config.yaml
num_hidden_layers: 14
hidden_size: 192
num_attention_heads: 9
num_key_value_heads: 9
head_dim: 32
intermediate_size: 768
vocab_size: 4096
hidden_act: "gelu"
norm: "layernorm"
norm_place: "post"
norm_eps: 1e-06
positions: "learned"
qk_norm: false
attn_scale: 0.177
bias: "all"
tie_word_embeddings: true
parallel_block: false
init: "trunc"
init_std_qkv: 0.0869
init_std_o: 0.0134
init_std_up: 0.0869
init_std_down: 0.00821
init_mimetic: 0.5
optimizer: "muon"
learning_rate: 0.000815
beta1: 0.95
weight_decay: 0.18
lr_head: 0.00703
max_grad_norm: 1.0
warmup_steps: 200
schedule: "wsd"
decay_fraction: 0.726
decay_shape: "linear"
final_lr_fraction: 0.0
batch_tokens: 65536
max_seq_len: 256
doc_mask: true
z_loss: 0.0001
train_tokens: 464100000
max_steps: 7082
dataset: "wikipedia_en"
Each number is 128 + 32 x the weight over its row's rms, rounded and kept within 0 to 255. Layers, rows and columns count from 0. Numbers have three digits each. The size before them is the row's rms in percent of the matrix's.

# down: layer 9 MLP down (transposed), 768x192, rms 0.0552, rows 2-101, columns 128-191
# up: layer 9 MLP up, 768x192, rms 0.0908, rows 3-102, columns 128-191
down2 109:124077171119103132195093111166175143126084079093132125109144107111132141112110129139059125107142066196145093126083136171114093116176124093093173120088080153155103148112100180103096121156153151
up3 101:112104071127131175129128138148154087080142099191119160148141154159161136119084213144123153128108152140083094124171161096124152109082119134159139162198147152109169150136144101048079177173099110
down3 108:179123168105195121181150115072172132121112109114119070023112125182151115091109197096139119157097075124163138118142088116091192133103123137161130099161131175178126076082129150157138089134179129
up4 093:070138144126154099065091170158111107165146107145169119155143094080120070022155190100150168162203138125121170115072107090150096169152155147200140093135142091173111080161131109169098116122110189
down4 110:068196122143124154055163131075126181134158139121113127117148134183151145164066172157081125143131068141070091157165125121153128108113096134090041100144153110112148078126128142098085087075153100
up5 080:156148110153147099162128106115179117133070128083152154104170083135095139146133158108120078145143102108084101164113073114068205070112138090181138132150095130118105108137124115162155130110122099
down5 084:156119143121145101144162123119126195113116124119134163126083182123128137142162111142184132118110085059184096105141146156155168152133156165139083107138125166163128156070097085136109079184125150
up6 087:153119108162136129128080142099162100179172113087114108108113108142111142151133095140069105141143164137128099081135112078098174117156191067156178112089159122141132198188149148118106105131098188
down6 089:129124129195137089096063130122157128160111112147130080145158145128151098163091108111099145154094148202103100133140081109130153122116135158067099129119147174173093112134157120123216129085088123
up7 103:199118101136087136112102109158083118077131180082177111076105144155151124114084121165164113091125160137136145131084124075151166189116173134185128107134129121152201192063125114161182105119080113
down7 102:074117083077167151096156111119099153088073086100161129145142128095174186114065176150131142163100140081182141137164127110070084183108175151098090154159130141160122126122140145100120188173157145
up8 096:111119150085111100109152099150143051088162175123066132155102195126090102193121130133120115147138071156163184097055103178140115130075124165109174115106137147118123102136116150136090202116090100
down8 093:103105152164118098137124187100135171142170179073156137138132107180143122145170116073128116090111225129141144099110146081104183144139147120117200171058113071132097094146125105174135086105100095
up9 106:152159102146138109163176166090155155134076117085104112074140069150109159139148094177140123100093100093144082127125156152135148148113156153128115129103127095067176106129145128128173059148164130
down9 101:105098110159128152127103119132097125146106192111144168142182135126127138149135135150118142131075213135109150051143102143138095121129177130121083141096141083146079150145075097160169120148113112
up10 102:157148126119155148141131070195060156130120111105174098156108109138157162169169150132063126129155121184110126114139152143080066137173092111115120089119156112176150175154141129108170125126136126
down10 100:124138166082147147182133164153134093184072118106063108102180122096134134103120192166143167118165100184147118115096064197126137117108162069078109094161172153126089142176133112175117128095152138
up11 091:045177169123155148106080143168130091132090125085124137127108125108124100130133125119058149079131144087093141107107127147086076143179129183089117188060141095154130150054109081120065119078114093
down11 093:154130105123076146150179183071093109071099122090120151134111149136111154093145061134174179157205139119171055104173129153151166144224132113134053137126135113128141131124186112140118127160149102
up12 097:157087090158145100116159168104128144116106130153149101134156108147136082091127139174113139128145119144161124145134047114146118150164124137144125180114119172141070081136098121089148079107149042
down12 098:115156087174122078138140128183186139134116119126139165144110056094141123088121121122154130156139148202154110117081126201145156164127121110070070079124153167126090150166148127166124133114131169
up13 099:130159144138098124126161079081093110108131109091172164135184108159113113170119097068102085132132170173153067102104087158061082163136168141149113115088112127165118066161129125130138142137148156
down13 098:170132140138154094137142148146138179097111113099045154106114132148139062134122168208072092096141155140110139147138094128104152123118166114181158147095145143076149114130151106111104135117168081
up14 106:055150175143110140157164159137161142127117124162222094113138120112151104094110137150061143179129134158124101108104114154104145153111120112115108155135091140160133144062106072162108110091173124
down14 112:067135127173159143107167109103119139147097112205133114110153098126177067192097099122106117143075120100140167095127127117190137123192140126176115164096112102095134118116150137108113136103091118
up15 099:085179094108108113101134171070151086113164103084108131137098100176131090133142101184066141081114188092137138138128120146122141136135193146165121127144148117107149195170132068139155099161081089
down15 104:142164160119107121109134116141061128121153114131161169136106133129187162125116116132072168066180167131117090164134166073143077118077083117125068121112149150076095164108096106155098104078227179
up16 099:068118108084107152101118150135067149154096193092071153101104089115148097113146102122145122095122119161099124167148111122095077107145166135144145132180139133092090155164182080123110110153173142
down16 096:139182113114125141152115112195151105078122110130151081111119136106145137177085170151171126107148084123124114140142132108119113091183108090179109126119124037084133164140081166134091126108136129
up17 097:173155152147148150099209117095110121103067175104142142122066108131226151119137072126138129075135125139120149144138137175162129174133093101109192133136201173097101137121141216142136181117107094
down17 096:077122121152129085144086192149079119094142107153123160143169138154148153157134084123163151111106162099098095106146185164139081125092128158089116117139085089095121114126083141061141088172098136
up18 106:143170108184105174155104107114119080123138147109115065172104116162059080091129147081143118139179104098116147118154111097079081149136155150146091141136174149171131155136146132214171136118147157
down18 103:052153072143124099133112159166150141078068129046140141101142060115130119140105102112071153119185139084099147145114091153111112167129083086115149171178152106083127141120102118146151148075143207
up19 103:127137094136138077068111110122159120096103146155134197098065143089180128106169186136140173074128094135142128124093149121151163128131151107095121094093127128166098138128112126132066128120117103
down19 099:093169153210106133129184087109161103087132149124110120134123093158109153133107074160107118155121061172128079090112084119115091138182150160138109121139100136117111102140214181131053108144136176
up20 098:076054080064110117101164141141152121129067125152147117124128115162171137077160165124091136126126101201217084119127163171099130145114123140126108137118166152167130080098092067105116170088172143
down20 101:146113134175135220112158112099163104082122201137161132171143152155156124089160186122114156137148143161083109099100101134117124135182108176078179120074095102101108171169120124117164205144168096
up21 098:168123131122133119115124153166122144096063076114119149108141101107091138176137152109126069159130090133152159063164073115113131122143106124155135120137093085098197113071114125143147113072174113
down21 103:113109120102114147112118062074132117117106185208148055113168120082133085099082181125110197126166119126139071191129093144122107112096162144073118155056089123125099119137061114192118122076150139
up22 099:115101165151083121092121159065051122185085120140130110137154123196114162083104050136164091092148138112108153134125131172148116135085089107114128103020095142079120132126160123152110148126180131
down22 105:093107136158135135128099094122128124160108124131089091087101103139195150083096092154190113091074131097161154180118131102138160152133129145118149144101128145157114100129132134053119136116102167
up23 096:141086113119113095158141146129109128072160152115176145153092142121086155142165096137067154117130105186136172113095090123184081190064154139177129107107140089129151123046113144137161148140125125
down23 095:167105196111110083147149129134155185118102097134061124112090128112113134149119109109152135154109108104117166177134128053136113185103064091107139165111145168179152157152130149195132076112108119
up24 106:094128080085161150145088090141190056138117129152168108100122112135151141171145158137156104097067160105150118167110107141175151083159122145097135102093103169176173142080097125128137132135085129
down24 108:121188103189083174071130226157136140093070118161088159193124148144135067118181100068119136096086078096178118156127140134108091144148122149149087113107092168083141096116121088159147160168099107
up25 102:152151102112091152169140130141156169095133117209214115138146144103163156101134134145171141152140147170176144104157197134177182143163117168165113123195168088100114117156065096086162126080106088
down25 102:177129128137129139201065186107071160130166098095153127099119110087164135117139086123131118129113159142097078131156122123072127113107135126130114180154156123134124130057101207135129097122119123
up26 101:113105160158124134170103107130117156126130145100178120151108148159148180134140089120142129148111087157090106187105072137101132138111160092069159153141141080177108096151131142170148153180156138
down26 097:126170091122166145093134107118103141125167123134113203114083117140158098115210106126131171102065124160125071079140157159076100099134113076172067131132146103072172141132081109121176134068095132
up27 101:151145162117066059052144072099098136127138113155110152104062082121177151089071135093118092113136147100185124122141145113138149142168147109120107192146171153108101141097123123152116078033150121
down27 104:119109140109088111124137168118137088054130095108096128076117117177140131138171154110193109081126162100127151166153169104113121119088131143130130058130129117107135122087129142136101151128130127
up28 105:149175128159197072153114094127123128148120192178176092121073109171140115110130123116094109153133168130185145137137165147155177102181104174115161107093163091116122145129121145098128109215102072
down28 107:107126112124101104164123092103137135193152124156072160129065165163168135123173081070068099138180091115130171075105160179172062117134124163125134126145102124205132205040107089136123088091068125
up29 100:146123162122221126144068169088110095105126062146150053113091092139111107110104138111089153141150168167106125079095160140105175096114139153158137115156087140071108095127147144157154105129110186
down29 099:065206104147111099100145104093084116208130120109120224090169187097098159163175177145095141120135102120107114093117102141114095166112121147165130128088133073129194138134097113096118161095149127
up30 094:072170169143142109042104150148107169104091157116150081196127165143137092143118178092152093124128150093127120109140137134067165114104123106111099122104115129147165124130127102135200111113130164
down30 095:154153149086083103142145164112127141106118109156086149163159158124158130124068136138103164141144111146138191099171220150134147178136125123104118160151135083174064152130111109184110156168109074
up31 108:123109075152102152169071145169158094126104123194087114093115163155139093151078127087157106150071066099119141126058103202116118165074114135157122096142157116154094134101200129143134112134122193
down31 105:131154161071125095139143131142189101184153127106137137109145141089126142100131141119144138120121149165104146135152101107118095099103204180105182190126100088150108115137091118147126111160062183
up32 096:110147141164155183143150106176061112147147182179134143080125110118092132169152140155109151109110070118132129146178193199084134148072108157167156107144106110126185090150089097124132139088097126
down32 104:138142127179110098171198083097135085111113105110103087098130132127181187136190129190148153137123163247145173155130091113161172174145118133094096131149077104111067126167110118171123167116143061
up33 091:154121135095133165118187077168099107128106139125107107129154109185173101083128148092092147119130148170123151045212124120113064098179095150106100131133175117125122161099156086168150144106113031
down33 096:158144139109110108142097165162215168087135162097089142102115049156150116081091050138092101165153138144118123131124130145133147125125156108086168133132099092065180189119118156143167123143148145
up34 084:148169133137118155157072169103102098149149127117128082127113137121112176127104136175093067088149118119179146165161132118130084183059131179133097145112118160105111108133091157192167101139121172
down34 075:126177103147193131179113124147132212109172093164207187130122135121153121114129115109201175128157095157144116139215091103167128079129095132137127107111100122180129117117076071101158167106193161
up35 101:137167136115199086101090161115122083110105149108124110192113076169127129131131119121103135140115191171110081159043089146129148132167158109095148040122133125084150136204166107156130098128175154
down35 099:166113165130118115174122089106175141210146120084144078151119121066117129106149158146117149166136152158043146119171125135103115087146082120155112161087211184103103133129151155114149127133114105
up36 104:145107173133149089093138102138159161137094185144086075113142162085169132077113168118128160119081146144125121081158076112082182105146129127095090081110136185131092113157119173144100088109100090
down36 097:163076131157165217125111125210085043177168139116091117178081126154130180096162059063147109119146144150101124129131116172113094110117135160120150108106130169114130131124181134097108166099076157
up37 098:134129122120136099110138122060094112105187180140111157151130150136116121086110150191125173145117160135174121094147095163099204113044148161103133150179175128170144091149123124120131140083173104
down37 104:115129127114093093127133118181107124149119094135130102111121100124105080160169172081182116213143125137098139117107117137133141163151099122143098065135119150119120213074137130109179111137135132
up38 096:110046105158149139100184141156113139107099122086141163161108128143106122106190140111132126153087040107136104142075110079067081099165169141088127123204141081108135185157092113145136087102151117
down38 099:092160141076101160104121168104104123143154086126142081105135124132159096175070119091170120120116121162091137133159099113091174148122078134125128164113128122137072112141173174177109087148050135
up39 098:138127138115204108180112158139131073098122075148112141114163122119142130126111104070163136049090169058100138138110041117143151134117110074092146125129155138127134117094140153147151158176119111
down39 098:130144117100113109128158133132196163127134116124111138117121178114158149120084144151163200214164117132182110142101122148152119123177159096107158134171120207115114118131093125149081111138142119
up40 098:167146162140162145091142090134065115176138152164105129149073116101162146120139094160144132115157167123151098105167138145121104154113095125118131126147108177075179160139120146116110146122161136
down40 099:102161132132085124093143123134102151142141087157090106184129132148088134163136141133144105159130099159110115142069106128116064066080142168181084144135155167105172111156146072090111150129109173
up41 108:082140095125126174171129123103136166141102152179097212110161154054164068061080132140129132163152200134131176109121097114122126123087095130120049164112104109123102153085164133135102137096147188
down41 108:105183111085122092044108114142121130140174142132141123156171167117137132101123142144126105128121070099108077184150133162115098119133163059098090135118124092143153168193117099167202125089224147
up42 094:160142165164121109133104166097150128083051100106105097095182115131124072075133081145124105143148157083191089148064119140160143135156131129192093143121147152180085108195104186147134148100084078
down42 096:138112117127101101136102089150208142144097109068128129118141152124115135092158098106152085113136164167127157108096140209081120136123135132113124130149199107159212119112148177117142136077127133
up43 104:167178137153089106151144082096131113155144107122135145148095164107096111167116161128136102188160117088158135124117180172107189144079127133116176181091112098060126143157143155183143157091078084
down43 107:141023111122083119141107153155085155129148154087129143080126086142047120109137160129124144107082156082143087137134154151142070137110107115149103139134181126184075143124177153135101100078114160
up44 102:152106109137108106124186149152178118153078119121145051109124096085169141121073154219133079121162179141118145123111132042117109105222059054170141090152165099116105139112201170110132133185169128
down44 103:126136110112183129109154114134118129075155124099109132065130102075107111084180102113179142100168121124120118118126122193146136149086121119128145115155115132157132093177137191105142115104087089
up45 105:128130173110193171129191133093129152156092186129101072133167159142073178166164116164112113166097112098143110037139086161130120108101153138104143179101120092136176172152086095153107165166116151
down45 103:136153114144158101121140120133075101063096036120161174112142179118149073126113143125176109111089094126131125164110119133120079071108176106117104104089126123103175153105073154117076158149168168
up46 109:115183075138132085094104186118130130132149134106121177087150102094126110108155098150113109125113111185099082095132130114084144098132161148165121158139163109176155130174124133179167120149119095
down46 104:127106142139143100174127072145136111109183155084184132185075139145136092107219068140115134147079070113124165125162074169137175079139098117100120182100079124112140126123148077139180160090150140
up47 098:150177074129158125096151113218150152076088128088126041152126162130141201140135130150160115090090111114101166179118128086106097172140121179109151107128169105099103142135132087144129133153189150
down47 092:085151133175097082130119174097166103116161114123117108098128134195099101149117096187128118166104174130077044137113115155095093088130145165129070176114146104079081091148162137149126154159116141
up48 102:177122123150074118132165120134122151153078122098135118157137123136135088127178122212113162079110127127115127095105134134176147068129128167169157070105089098051153185093084132155121145087166150
down48 093:177123150175163082153061139073117135103098157072079164123150115158057156133167156103127142120129171119115154189130095121082142092153101135107147172169114164093139158162136119109135100105170105
up49 098:156152169145133105140155090125141173122173099199149145123193109151149074133126178149187109144158132132140115185095086120165101098141144173188201129107127133134149107168141058124097135158140116
down49 096:164154154142081096123031116126117144084168147099143098163182180107088154158168094104114180143127154101181101098174130172185133168162116119146112103179040102127112077114126124080159122157104079
up50 094:136080098136085122112145139131131106136165087150123093129163083152128066097170122107158109110133146154153127134093132117165164170081128112101138183140117098138213141138103147084153108177117117
down50 095:161131091116178168089107093165150185155105082184115123089110172074170103113149090075104135176152135111158101113130104175079121154089128090160101176118110114129151134140138142101108150153120135
up51 103:113187158100108115134098059126147168160141156096115161091139117105128139119111121120127128176082125214118101112133138143142135119104146149081118121151101059112155125162141072122058142165207144
down51 102:096176189092134098133159092089124145117094128079122140139145127107089182081180092135138070106108127126096052110151128104183182099117102136048101117028098149134105150156155190119162145102169181
up52 097:152157149193153096079087145130100115077083108103093094160129153128136135138102164139096132106136128082138108109110110173097193133153151123125098075083127170129110140117113134115137144076104178
down52 100:133100120128123118184115150152158116142120111131097125137089071164058152137098108164115079160100137130157157159163078092098088111169151170103123065164154079123078090177124083085138145151155086
up53 092:147164144093178144133158072158103108149136121144115099086149149147118125151125156134145111132098127138078151153123080168056097157179139083118085119134178137136140155131128130118119102156144063
down53 095:088144143128167164078164169120145177142134124140143082139133138090149149100129137133145135060156174058103135133119129152221053136120100109167161171129106109138121114172149151095105136190122167
up54 097:116078103104089142130116149120140106165130067124158202112153145107126140114116142078079187104096128128161102144140143098150132112145170087114118117135105124104200145176128123114132110148187114
down54 094:140152126111114103049138188091166159139087130147089155134117097146142100177175169172115137123134171071117145138115100156121145073166153085114123184131107128086093098110106100151107141090130130
up55 100:095173096050094158099165155137167107141106162141164160125118131176175131121121104143118172119120181102096069096110085125104075134180151146107118138140157114157190197140108106161123178098118083
down55 100:121095093157105084176155175196122157147139141125134120127118145115112081104137108176127097111124121175110166190180193075126124114128160113122142095158141122120124173138155109150160117192156140
up56 110:098137094177193099125162091137147153138140101168200063182075117130110141126145153112132122112186069097171144174111107126113149115178118118077148142141153109109143164140176126119097136069128098
down56 103:141165091151141107097168157149126090120132142119167162140152138141117095183181087192195155133158171129092142162092152128154091180143081091147142113121113158108147094099166116111101168123040130
up57 104:109144190165118100199101054115117148138117153129159084160139068153133176146121164166185126135151143149084134125116081132088121140156106099207053068121188188085151154144115093149126163127172074
down57 097:026151175172111119181120173134123182131158113114127109141124177115054150138115047085087107096102102123141185144117100165134150172081155150168102147137133144145110121099147156140144173117118075
up58 101:145138062050186108129162131148163165095182144140125114098122085089117125114109173074159147154166099072066154169123183138114150152181109105162090101105137095085075127168118147089054151115115146
down58 102:098144176122151108084155150100142077127092178114202136091138135103151102115156099129126114161151088123095220076112160150105105164106087099112107137151143076144126132119076134119163144108193137
up59 100:066146132121168159052170082125170170139126152114161137128077143100162111149137110136081071076128085136139108136150158138091067094096172135103136117085112158102132125154168128139160145114138117
down59 099:125110144155097115091176172131112111080166121073094151142119130088137137149104139101087109092122083176142103118093140115202108109094102112112123115153132086041157134092071142165132103107175119
up60 103:148143148113166113128153146134138154134095155132131131178172141054134117120167082129130135184162193138054119145093129036090116146149083145107078133098161181106137156115153175099151108123120133
down60 102:145070143069188136115130191087134096064107089157124093135153174132132115180125163089065148167104107148164108087166181146155105122129126095195152138116112112093169104100106082166118110141078080
up61 097:134173174099109113182096141175093080111065129072095119039180140164120079097115098109129126110128131055164129138139109142136124106107109158177158133126100124128157187104114119128122144127130135
down61 092:103103119118039117083139141081110151066145200122155162161126113099135107141118106161120178156173116152095125081087170109079110156141140135132079126152067162116177114143138066132067069095155110
up62 104:158175130142122121154186114134151125119109121113083158112150130140112125125130171130107133190153123151186151192138083214101204155104186100182179080130132116173123101168174139111168160118151071
down62 105:128114169107100081095133185129100163111080129126097142126157157120151118142148153145170184086133123100165137114159139124177141108143120147151121146160137082163160111127071107107151147087120131
up63 088:111161100171162114105088103130135115146150135091157146141114137087130134111112165091081064143141154108108152109086093162049067151096077151100085174143150131199082164129120173104175129135124100
down63 092:126135083125117146146109147115097144163117109115140119081214093109148207117171177178123099086127149119108114090118076129142145145102134123132151095181122083169119153100114145131123139080152161
up64 101:127198139161162131140124060104189137108054082154103131078150137109087140125160070130157177068079139125099096138126122075151175133111132124121096095103144101100112173115164164117143093137197119
down64 105:136177155110147112211139122182101176136158158145072118120146171163056097123102156125143156142101207113113118126114109138118092201048141174080152173124159162091114078153129091151076059080086130
up65 099:157131079158134172137097081126175109107129151131220151107039088123139145111140092143111103126118159116048203113165074125121090103123099113118125103127196204087106089118123130063139174091108189
down65 099:136099172137108134130112173150089120114173157079133059121117124095187175070093164140091163155117035127156138097127160121114085197082134171069150113120132178170175136136088093089116153141090113
up66 105:135094124140161156134132135139088104131143135109144137129124118157103076163186089145155116122101154103100186106088122080133171168091128135127068079097143113156111146081076088163099087094145166
down66 099:092148111153184108103125201132110078112146137095139159106138170108127090177107137125083101076096139098134094102115094133100094199108121099118152133138085144145073118157158140167175117144136191
up67 101:078101119140139162086164085087159089113119107106111111182150128187141115119132106127138125176159108123168148150119160099125144128119180138082150073150128089113149155100152155156199122096132125
down67 100:154119166190105072144101132156169107163128118156157127075138200087138195146109167112117148152110132097147085091085082100128120081164159067094146132057124092143155168141105138113166151132079162
up68 091:176074082187112168097112076101094140144114111116113161140118138134118142109176114161135120152140087129104127131126141099083170104115084167151103162128053113124065153154060072170148164068121115
down68 099:192129165112109148102120085182131079103148191098134118150221141098069176132155133117075091117155093143139081128210106103126132148128154166116140072088104107074130139179157155087096109126112090
up69 091:082123134152148110120116170135077149133108209185068094115145089117117192062147121109102106128134084130164183109122163151069139105170123142099117102138198085099140109130084100093144132101052082
down69 094:112172132138086154106111141124110108180183148131104084108103107187121089152151066164134094112116158156121087111142117068161083142143113167121152137096107154196157123147108077119114121147119159
up70 096:124182158145120189184140152149149137124159161105100157169156042192192134146118084074187075091086106169095130099161127160099084098112078120170139157111151143138180174086163059133110166112126119
down70 094:113119070111137080110131157098166138123109148088110130144114215081160091138087165145117215191100196152121176122064099119186114099154163137038130138146112117105072126103098121179189154170122086
up71 103:120157108150221113123120118134098077139097088096095123137147157221136139168167117150108076177190167181153060120118136138110118135148082166134070098085139096112114090144107121127143134139129117
down71 110:149104118157146147156100139083128100109185095158121078106157135136125148081123105173111144134104141121084117163125123118112161180119134146145131108115130117153139102165142158142125115107085105
up72 094:138132070147108193106125075103097136107176121115160078141116134119136047116134123116141147120101115173105078139182131122084207155127142151077121100156118087162124133137155103181089133089105121
down72 097:065146170119166125084087155151103124165143108096118118095072143147117128152109111127136191132052121097129134142134073169163139131133120109148092138122106119185105094148139104159107115041152137
up73 103:148099121134145165177179082120154159100106104195122123051112107176126178115183055178104127121110174107085115144107066123107142135140131161141115141142093103111102163102152108119135121125159163
down73 099:112164155134143096106128153090116135135061118165126143133122144066224151159139046152115150162128150074071150169108124129088137159095161119154158146156126166181096154199173120160138111164104064
up74 089:105158100103098127145120154210206088164088131179174160108086113112099100114130167100155185143163172110153093152081124142096148155177084121098102188125154103160113069153155131140100100093126124
down74 097:091117126113151132135103131108068136080081120103118099118148102095138136110139070152120155170127132127112180061148109109149122097094116108192115125121105114061071091104171145147141166127115150
up75 097:127091139121185134110141141109151152146093081112134145095130105146149179110081167110066137122128129170108079118119175105073077158177175122139121154090156178173091168120070107155131117108134104
down75 104:093062139194106120169056096155131126121168090183139127152104171148142162115183189121072127083194140142109152161103181094105117136115093123148153172130108149193188121137118134136070073114109171
up76 100:150128129072123156103084131141210063158147144133115081082130143101132110126107197074134158111150124140140132157147136144146108131124191152250102082092130121133124123091134118171176084110130080
down76 092:108166135166092112091168186117112161103145170155157165108163118108093169155159054155133123097061139094133124096086151126106090140108091099150176194142131067110083081150118111186153123167171085
up77 094:127099137152120109086100101109166118184134162125145101131154123082167140161069075188098118138179156141141161067162075123105150129091124083125178129097145155152089120087134174139107174166121154
down77 096:101150135167210112118105148118121157059183153157131161095205137154103129112150202100127115141146156168124114072132132061171154183120106185130123121107099174129159149128077112206162140125123161
up78 109:150139121120143117103136159099110169129075070143127164119173152158105130113144083119120097168132159143137115121158104174100133162128131150128168157144108145119086115165137118066143105136094073
down78 103:099169135149149137142128132149087109131148122112133111139116169112162121089142143168161155088175073113156151115171107189096142118122091157124142111144110103113182108053126198172101152142094235
up79 089:090133075114168193059123115129206137155115130086074103138097145135126141082161074204158154183120093122090118133092096131126112154137120165108138129119137138187151106127171127093094121153102141
down79 094:109129177168101119118186102135097126125080139143122071184113112197135113175074140153165144112076061184154120178099104155113128102096115215170125153122152095096081084112113201127139099140137142
up80 105:106122053153091134179134169077125120108072187151133136113128111076056106102120080072146147104094080166144104147100134093101083149104145170133133156123114112152122187126081062121089134147137128
down80 098:143173162153117079109164149139148124118095076119147172137168137081128088127094079149104128146135146163108060105130120108131207205092122094130144092118139151085146047121101106095127154149148131
up81 093:108090118112153125183108153128139127187114118121098155112111082174112076196119126103157123164157130171141198107123109130115129140103082120090152124133048127099200095107067157121137112148097093
down81 097:137106127099205125135139176147134150128177152117178127118101129064149117144169061142141055056072121148137138121098145073145094138126141158102173168125173148136122092146117112084153160125099145
up82 111:157187129107120190158203110081184121172095105124135131135122152109101118100151106190122147087164110162086135135156075170162110142088121125156166077097094179098098181175108121120078097128095115
down82 107:103140066119059129143127141142170114147082085123105086156132108185178135133115128114152075128112096141137092130171140138108040115078154161193155145101142120136124115121111106147126111169122126
up83 102:185109123136117157148175049143090081090150144122073119123137154107085134071099110170139150103117164115083127128116113134071153123210114100152055074150073103160089115134112124142160148072091168
down83 094:158133084090099119099074127135124148152183129104127124134113167099114091131129128141031167225116180119104134117081149126088166110151205166149130094154143139153138114138118117150121115083083146
up84 104:163110058090137148083154111152135070150101043117150104145160130055087167161156139133130095135144131169160168135165143059127137191084120148188182130121129098104129154098113183093146143148112182
down84 099:118090166146177143180148113113144078085117083134122109124136087112129143111171096091178081168167118077092109125172079120050089138136141093108158179121084157140171166139100091118122084127131128
up85 113:147132212194169153099152133187108131159060204148122172134108152132141111116141163101077152133150139146151091120157080090128120150185094159112044141128133128160145134187123116166161110126153099
down85 110:094095148132108092157155119143178115222101061106142184131092108141134132161144093123100127091112154102147165130155121133186117217135141155125102106174142137140095165169138108154135182137082149
up86 105:149133130198187175099153107097142147100142173162172082157097132089089148041090143099093078163132100135154155159105085178057132134096095180176117156153059088121087117147085108170174106178152141
down86 105:082141117114139152098115162172163030194103155122153151125096121105138057128173172096122098171123175093130157142156134183151112139090145098109141140069167127167164173155094173109185121136099095
up87 111:152175147079188118184098099117124127157156098141133095094129117132113109166122127175085094156111120135179124115150144115187170128130091178100184072140153163119140187071168139132105116119161101
down87 104:142107110066150118131088112132133151156112106135136101162178125076101108143174188138123096106131102097090125129130163084129152144116064185131159174125155154140081124131084127158152116147137164
up88 090:089108137117102056090105134185071077117143127128136096138151151090110195166134120144112089133156153091146169127097079155160126110127167098059143099141169170105136110107096195111115159120178077
down88 090:161134091151133140170126138158173105103149104127168155179097110145118085163147057117089163084148098117147137183130133122166093110148075128130097151105173125079156120104173106096133099129176127
up89 101:125145089117165170123110096117167057096091083076139098120161098077132086087150180084053174109076138185131087136082116135088112129138123135159142106166144125091195155125104084196164143125133163
down89 102:115117028115153137112157110164099116140172141138129171127132116149105211140058144168121164111139131169150091116138086099075136109090059191120148147182094112142150081118146101079138111116149075
up90 109:138108074121136146119148090146183106042081178154118074109116102058148132162090155126101095160143181192122156130094061115136128130079189145098120096087151117099070153090113118136097154142146117
down90 110:157160086081137119082110135176115115184139057126122079096098187184141130179099130141126147127092143118099134110081049094150117109186089129178140240097090142175127096135126111135123150113095139
up91 100:094159118125091081069149144128098127093146134163114096081198076118115165112178136183124101128123103146063186165114193121111100188116134099126122089083143146075069168112079150155090134108133179
down91 104:214123144179140121092212126111104058119066166065166156116049119121159045096156125115148069157124119140129158121163129063122114122159073124099113110136101129119178114127121211099136159160145131
up92 096:062120090127100097166052086091169103200087176166130070137067122140107172090155172142119123190104123062155144131122168148132136101197139118172123192138083157135101109161145110090119097129180152
down92 099:149155163109195114172139130103152089131143143100126140159151156152145105097145104098160156061085135101082174130139126093137120148140103146110120162076146115178126124162164107145112093138127151
up93 107:161149108095161102089137155114091132152114191153116124152150160132114141135089116138112160134120103099094137079114198117143152076163112124087092119122142101095057121092138165089103086125138133
down93 099:104125118118131130103142085151145085118111153177155082113073155081144143080107133070139140179154155118104147093079096146115126115158106056163143151114200164146149090167092143146125162168112110
up94 100:194163146115057101128178148137134140181074152107155125147127160158107136145093121132162072183086122132091110115042091101104096086197133131101130179138120165140122160133123148126164208091138104
down94 099:085097097091194148193081174193125113129208179124140119096107160111175099156169093111128141153196180163127153104164175128092171060166109144138092154086144116074164152144137145154073122110048106
up95 102:100124123124145116128140169122145163135110136105194151090118046236126148100144085131141150155133099110079167111112101068212090097123081092083160206129135061150113159185132098173118133129175113
down95 103:144152130146104129132113160091136115124194121112121159081088149131070168183132210081126072114150177134152194085143124080069128122123147117087119103122098134154092129128078139144137079183143176
up96 103:187180117186105153124166122171119110161133142136134105114130155127159183097132097116107107124146151089090121122140104101103099118118111107089154113179154170087151097104100172192175139137159173
down96 107:066183085126142111162109101177147070140168063089063134118162151081146167114140168066121175112136107147126119135153153083109137120102140129143179134124096144179133089118171161191113118151142087
up97 104:129063193141159148097059151112110184173115198092174117161109091129143141128083078089053181132103127127148061116120093129066165139148140099131162119117109149139174162130165101110132129178133155
down97 098:140109157109173151136168132128165168172167144077092101128131120137126090155162133122135127092081139058138113174173049150137149104111136185120108124124158145140118130137089204170087083151140132
up98 102:116131123060104147124131169133104135116109077107165168124099173139122136147140157079084075136057182114159074079137123074191124152079157099158062117107122105097092136176149077091139182159124159
down98 108:204175140093084155152153124096150104070068124117113130068106101156178153154085121140173114124142142165098146103112054130239097107147149107158126099086146088157145127144123173092165111171117115
up99 101:145090157163151161065153083051095184137172088108114138118106205146210126089135069144145099140100139091131158084113115090082119147146127103161137078145133095099116117108098159104128123042153091
down99 099:097131130093135115129104158102089173166096081139142103153161086135119163101095164147128136096136175110140128061127127142141122164153149167084151110186112159097158082153123138124131119146120099
up100 106:118107105097101108142108158144145113111167133155074113094146115120105118144143101092085170221093151135132134065152126094119126116134176138156120118176070111065111140118131101099126110172111139
down100 103:160122140102126177188084115130177153140184101170080114131116085103107168144152147136127146132165085118128117156132092179102135116127115144125088147156103154062128117098155150182124114128083101
up101 102:125108117129090156136116122113122129178105107136112099116125125153195133113127141103133130148131219122149124062148094053161109061156163176133081055096146099127169112153126102154118165105123143
down101 103:111101129109150136089186128143072181170148057126141115095092150180124136149125068110193143091142090107160093085166160090086067112144142201170124136171094158144092145100145157134139072067137174
up102 107:197177172142152128127105101162108135073130105122170095202134144138091214110059091067211132166136106142211115103132092179149110143174137123116041160149160155093172172176156111105130104126118168